Part of a small language model's weights: vocabulary 14534, a variant of Adam for these matrices.
Each number is 50 + 10 x the weight over its row's rms, rounded and kept within 0 to 99. Layers, rows and columns count from 0. The size before them is the row's rms in percent of the matrix's.

# layer 3 attention value, 192x384, rms 0.0583, rows 70-86, columns 288-383
119:50 66 47 54 71 49 36 44 47 70 44 46 52 45 59 54 35 43 48 52 58 53 30 54 53 59 49 56 39 51 56 55 43 49 59 34 46 56 52 57 43 42 55 47 53 56 66 49 41 36 65 65 62 44 50 50 44 41 54 51 46 68 40 30 45 47 52 46 63 60 52 39 62 35 57 49 52 79 18 55 53 53 35 48 43 61 46 48 57 47 61 50 43 40 34 49
105:53 38 34 43 52 49 72 43 60 61 39 51 65 58 44 44 50 69 51 40 62 56 51 40 48 48 49 50 47 39 51 54 50 37 51 44 59 46 50 45 46 54 54 52 54 56 64 45 41 36 84 52 56 46 49 45 53 54 58 63 52 48 37 39 37 55 55 48 66 71 37 48 34 42 45 37 58 60 77 46 33 51 37 54 44 50 53 56 49 42 22 62 52 43 28 48
108:49 57 42 54 46 50 44 38 39 64 54 47 23 48 39 46 59 44 72 63 49 63 55 57 62 52 52 48 53 32 43 41 44 46 65 27 27 50 36 38 58 55 60 59 48 66 57 49 38 41 53 50 56 56 39 53 40 49 57 54 56 64 59 46 40 55 48 52 48 50 46 58 43 64 50 38 79 53 56 60 48 66 43 49 65 54 52 53 59 44 33 58 46 51 57 26
110:34 39 35 51 56 55 52 51 55 41 50 50 49 64 52 43 56 45 77 47 46 29 64 40 56 48 59 55 50 54 43 57 90 62 37 49 50 46 48 69 60 59 50 45 41 55 40 47 42 60 38 58 38 51 31 55 40 50 48 39 40 38 42 54 55 60 55 55 35 57 46 45 49 49 60 45 76 45 44 49 58 45 49 42 49 45 56 54 47 59 36 47 54 31 49 47
109:61 62 40 51 46 42 48 46 30 51 50 48 40 57 34 53 57 52 51 67 37 58 49 53 41 67 52 52 51 47 52 54 35 54 50 41 36 56 58 56 48 36 46 56 45 41 41 50 49 47 45 60 36 53 46 39 63 43 49 45 53 47 46 55 58 53 38 64 42 58 57 63 58 36 25 64 52 52 39 51 42 52 49 37 40 46 58 46 59 57 37 47 29 56 59 53
109:44 22 54 50 58 60 45 51 68 51 43 62 59 63 46 41 53 41 56 48 45 45 51 51 69 35 50 54 40 55 47 49 58 61 37 53 43 62 47 35 38 48 66 46 52 41 44 48 45 77 67 42 50 51 49 49 70 65 41 58 36 38 59 50 45 38 59 48 60 42 27 49 65 52 31 60 46 48 53 59 55 58 24 52 47 43 56 55 64 23 41 52 61 37 30 60
112:45 39 38 40 55 53 58 44 41 45 53 57 31 32 42 50 52 46 60 73 39 35 42 42 52 58 54 60 48 51 44 54 42 70 52 49 66 47 43 41 44 50 65 60 51 63 50 64 70 51 61 35 50 51 60 69 45 37 46 61 64 51 58 62 46 56 43 55 58 42 43 56 61 53 49 57 43 62 47 62 36 56 26 55 56 53 34 45 58 31 58 59 58 52 45 56
106:53 54 43 55 59 51 43 46 55 50 42 56 61 45 41 28 53 56 70 53 64 62 30 43 30 46 38 55 36 50 60 45 39 65 54 28 45 43 56 40 42 29 53 45 46 53 70 59 49 45 51 59 46 46 49 41 38 59 67 69 53 51 55 47 65 34 59 56 59 38 38 38 44 55 43 59 50 52 48 52 40 45 38 69 57 56 37 53 53 40 44 66 60 46 58 52
110:37 57 53 51 39 42 72 48 49 45 65 47 54 63 47 53 51 55 46 54 58 55 50 39 55 49 74 38 45 39 69 46 53 49 55 69 60 55 72 45 58 55 67 55 47 55 59 50 25 54 53 40 63 53 46 57 39 66 43 66 68 57 64 23 52 66 37 64 49 44 44 55 42 61 59 42 58 52 60 62 47 67 52 53 57 43 47 55 45 38 28 70 47 55 59 32
112:55 58 51 45 51 49 52 36 32 65 64 48 54 60 42 70 50 69 58 46 50 37 50 50 47 49 57 39 54 45 38 53 52 63 36 66 50 45 39 58 46 53 45 46 60 51 58 34 47 49 49 50 58 54 48 55 42 59 42 59 41 58 52 58 53 48 55 65 55 55 66 46 63 33 45 42 44 47 32 61 59 17 55 56 59 48 67 39 61 46 38 54 52 38 47 47
115:60 46 26 50 52 50 59 57 39 52 36 55 58 49 44 66 35 35 64 45 49 52 38 41 70 63 42 47 54 47 34 50 51 46 35 53 39 52 44 52 61 57 70 40 52 51 54 53 40 38 52 50 49 58 33 68 43 43 42 49 49 58 39 45 61 49 54 53 47 39 31 40 44 50 40 67 57 75 37 52 52 49 44 42 65 42 37 77 52 55 49 47 51 42 69 49
108:47 45 57 57 39 38 70 43 61 40 49 47 54 51 25 53 41 43 59 49 56 29 57 19 54 44 79 49 45 48 46 55 46 54 66 52 63 46 60 58 40 60 58 47 68 48 69 55 30 31 57 24 43 56 46 47 43 48 55 55 57 59 42 42 31 47 61 52 41 58 56 63 65 75 49 48 52 60 71 57 57 46 48 55 51 54 50 52 56 53 21 62 32 60 27 52
110:52 58 58 42 46 37 51 54 48 41 58 46 42 48 52 49 54 52 34 47 46 58 57 53 36 34 50 51 69 55 29 46 42 53 36 49 40 54 44 49 51 40 40 46 57 66 34 45 63 57 59 55 44 41 50 50 45 50 46 61 47 34 59 53 53 43 57 48 55 58 55 53 63 55 60 78 50 52 45 57 47 56 62 41 51 51 47 48 49 65 43 51 35 45 56 54
112:46 46 45 54 56 51 49 51 41 61 45 50 47 48 45 49 28 39 46 38 49 43 34 46 53 55 44 47 49 68 51 55 64 47 53 62 55 53 48 48 45 32 47 41 49 55 44 53 55 54 43 50 39 45 58 62 38 37 77 50 54 47 53 53 43 51 58 62 39 54 82 34 80 49 54 52 46 55 56 61 61 52 41 38 52 40 44 46 65 53 48 45 54 58 51 54
108:38 59 61 45 50 49 37 66 63 49 65 58 49 52 45 69 59 46 41 60 61 38 56 45 25 55 54 55 56 60 54 36 53 50 62 44 49 63 57 41 73 40 48 52 36 48 56 49 56 49 40 51 66 51 52 52 57 54 40 44 59 63 50 58 74 54 41 66 34 32 52 41 42 48 63 59 49 52 50 37 44 67 79 43 52 44 66 62 52 46 59 44 65 43 70 36
109:76 39 56 49 54 58 47 39 46 56 57 49 42 52 63 48 43 55 57 54 43 65 44 53 50 51 33 40 70 36 54 53 31 45 46 52 21 32 51 48 46 34 41 41 58 39 46 50 57 48 40 57 46 50 63 41 33 45 48 47 67 52 32 48 47 45 62 54 41 54 63 51 53 30 65 55 36 48 51 60 60 42 53 43 61 53 50 46 49 59 57 50 35 64 53 57
104:61 61 52 42 46 60 50 48 38 83 54 48 47 56 34 52 55 54 51 61 60 66 81 38 48 45 45 46 52 35 56 55 47 34 37 55 46 54 27 53 40 43 44 31 37 50 49 43 39 41 37 54 56 54 52 32 59 68 37 64 52 42 54 60 45 41 64 58 46 59 49 48 53 42 53 48 45 32 57 39 49 43 64 52 61 51 53 45 63 49 62 48 53 58 34 55
# layer 3 attention output (transposed), 192x384, rms 0.0602, rows 70-86, columns 288-383
112:48 56 57 58 73 52 44 53 48 51 52 51 43 46 46 57 35 49 54 52 61 55 31 52 36 39 37 35 58 52 51 50 44 50 51 26 56 49 38 49 37 55 46 48 60 62 60 45 65 49 63 67 50 44 61 62 47 53 56 48 46 76 52 51 61 61 34 55 55 61 43 48 57 61 75 45 42 64 38 63 48 56 47 56 62 68 55 54 49 48 43 49 34 41 48 54
096:76 56 46 33 51 51 47 38 48 57 43 40 69 44 47 52 56 54 52 46 55 49 55 46 54 34 41 46 59 49 53 54 43 33 42 50 44 50 62 51 41 57 57 52 65 54 53 52 51 46 55 46 51 49 41 49 60 42 53 67 60 62 60 39 38 48 53 59 47 62 47 55 39 44 46 50 60 43 62 48 49 41 50 57 36 43 60 38 54 47 42 61 47 60 42 73
109:61 50 49 56 49 51 45 32 53 57 59 57 39 41 35 47 66 46 64 38 42 55 49 63 71 48 46 39 47 22 30 49 51 43 40 42 34 51 44 50 56 47 55 52 41 58 50 56 49 53 60 67 50 68 51 51 43 38 42 47 67 48 50 51 50 46 35 62 53 40 53 55 35 56 50 23 61 43 64 58 38 54 48 47 65 54 56 58 59 46 41 66 43 63 60 44
111:38 36 31 41 62 57 42 61 66 23 47 40 59 60 49 45 54 42 58 49 50 30 62 65 42 51 72 58 59 47 54 61 74 41 35 54 47 41 55 78 58 59 53 45 51 47 50 34 38 56 40 57 41 39 33 43 47 42 52 34 53 42 48 45 48 47 64 52 42 62 50 53 47 43 57 45 63 39 24 42 57 27 63 56 51 44 66 40 58 37 36 41 57 34 51 50
104:58 51 35 45 49 53 41 58 58 43 53 57 47 50 34 57 57 45 49 57 34 49 43 58 50 68 57 49 43 48 58 60 30 64 44 39 50 46 69 51 51 55 43 59 33 33 47 63 57 51 49 55 49 58 41 49 63 37 36 33 41 47 54 44 63 52 42 67 42 49 52 57 42 41 34 55 49 42 41 44 47 53 53 44 44 43 63 41 63 52 51 39 37 63 54 60
109:58 42 61 53 52 70 57 45 67 62 31 49 55 58 45 34 53 56 56 51 53 49 49 53 56 36 50 41 53 64 37 63 50 53 42 43 37 79 23 40 41 58 51 52 45 30 41 50 53 79 62 45 49 63 65 50 57 47 53 53 62 38 39 67 30 17 55 43 50 45 40 54 51 63 41 57 44 51 64 45 48 46 34 64 59 36 61 65 52 47 51 39 59 45 34 68
112:60 38 42 36 59 54 50 63 47 60 49 52 37 46 42 51 55 34 56 55 35 50 44 53 40 63 56 54 62 41 48 55 53 55 42 40 51 35 43 38 50 49 43 57 50 53 53 60 57 49 51 50 46 50 42 62 71 59 53 62 72 54 47 70 41 55 39 59 58 55 39 75 55 35 44 37 39 57 49 60 39 46 43 46 38 37 43 44 59 27 57 50 59 45 42 62
109:51 59 52 59 49 45 64 57 54 42 51 43 41 45 52 39 53 43 65 51 61 33 21 44 55 37 44 56 67 49 62 39 42 50 60 33 47 61 62 42 49 34 36 41 51 48 66 67 47 43 55 29 48 44 45 37 49 66 47 73 52 49 40 44 57 35 74 70 62 54 42 52 39 46 60 42 58 35 55 46 49 45 49 51 51 44 47 65 48 45 57 65 55 54 49 58
110:50 47 65 40 46 55 63 44 37 60 57 45 64 51 56 32 61 45 52 48 64 39 39 49 67 44 55 42 52 33 67 65 44 42 45 78 55 51 61 33 60 60 57 59 42 43 50 49 29 64 40 34 60 77 47 53 35 59 34 53 53 51 52 20 53 58 36 58 55 46 49 48 36 62 53 29 43 42 50 65 51 58 49 50 56 42 53 49 60 48 48 66 47 50 64 49
103:67 55 62 28 68 51 55 38 33 60 59 59 48 68 41 70 57 49 55 50 48 30 45 38 36 37 56 41 53 42 46 52 47 53 37 62 46 52 42 47 61 55 48 57 55 43 54 29 41 50 44 49 54 50 44 46 30 35 43 46 44 57 57 53 48 54 39 66 56 50 60 28 58 31 56 32 45 51 42 41 60 19 58 53 52 41 71 44 47 44 45 51 38 56 44 61
117:56 47 40 48 65 38 56 56 65 33 52 58 63 46 39 77 60 36 56 42 68 47 44 56 71 45 38 37 62 58 31 71 37 51 44 50 33 38 40 66 58 52 60 44 49 37 53 49 40 44 43 55 43 59 40 65 46 36 48 37 66 49 39 63 57 49 66 34 44 45 46 45 41 58 54 54 55 56 27 61 54 46 55 50 58 57 27 63 57 38 48 58 54 49 61 41
103:61 46 53 45 42 46 65 26 49 64 46 55 64 43 37 54 38 41 58 39 56 32 50 17 60 36 70 58 53 38 49 54 49 40 59 50 74 45 58 52 43 54 41 50 51 54 54 67 50 51 55 41 37 58 48 47 44 61 28 60 53 56 31 41 60 57 34 63 50 40 55 55 54 71 44 44 52 63 67 59 59 46 35 40 56 52 53 45 50 50 39 63 23 56 48 47
109:54 52 51 39 41 35 37 48 42 57 49 49 44 47 50 48 64 60 35 51 49 41 56 52 47 36 54 62 55 44 46 52 43 60 44 56 42 67 55 43 49 27 34 58 49 60 40 44 65 64 46 42 60 51 40 50 46 43 45 50 45 34 65 46 42 38 58 54 53 40 53 38 55 49 34 71 60 39 39 49 59 66 44 43 42 52 47 44 65 57 54 53 50 49 62 52
113:43 35 51 57 64 37 38 51 42 52 34 40 45 59 45 59 35 42 42 38 43 43 34 50 43 70 58 26 69 53 50 65 50 62 42 51 53 52 42 44 42 29 42 46 51 51 51 47 58 52 50 47 54 35 46 56 44 44 65 68 58 51 35 46 28 44 65 55 46 46 67 37 61 60 49 53 47 41 60 57 54 57 39 49 53 23 51 40 60 48 46 25 54 39 47 56
106:45 49 62 40 46 40 47 72 52 35 57 50 50 41 45 52 61 45 36 54 58 50 52 52 39 58 49 59 52 60 64 39 53 56 47 62 41 38 68 39 68 51 44 48 43 43 70 44 47 39 44 69 62 51 65 50 69 46 46 44 58 39 54 50 68 50 71 53 33 44 56 37 58 40 55 45 32 54 42 52 52 55 68 58 63 43 54 56 55 62 67 39 66 53 62 37
106:50 49 47 54 54 47 35 46 48 57 45 59 49 43 65 60 42 49 45 43 51 67 44 47 46 46 49 38 63 36 43 43 43 54 52 50 38 27 50 49 55 30 53 52 64 42 38 39 61 53 48 44 54 55 54 42 29 47 35 62 52 50 35 51 48 46 56 65 58 45 59 46 40 58 57 49 45 49 44 40 59 44 47 54 48 42 45 51 53 60 50 54 41 46 45 47
097:58 67 72 38 61 55 44 57 45 64 55 47 47 64 40 66 53 46 57 51 40 53 70 42 35 39 33 34 36 56 49 49 43 51 42 48 49 46 29 54 51 43 53 39 49 37 58 31 47 32 34 56 46 52 59 34 50 44 59 59 42 50 61 68 53 56 46 67 52 51 58 54 43 43 60 39 46 42 63 31 64 49 61 56 55 62 50 34 53 59 60 50 49 67 29 42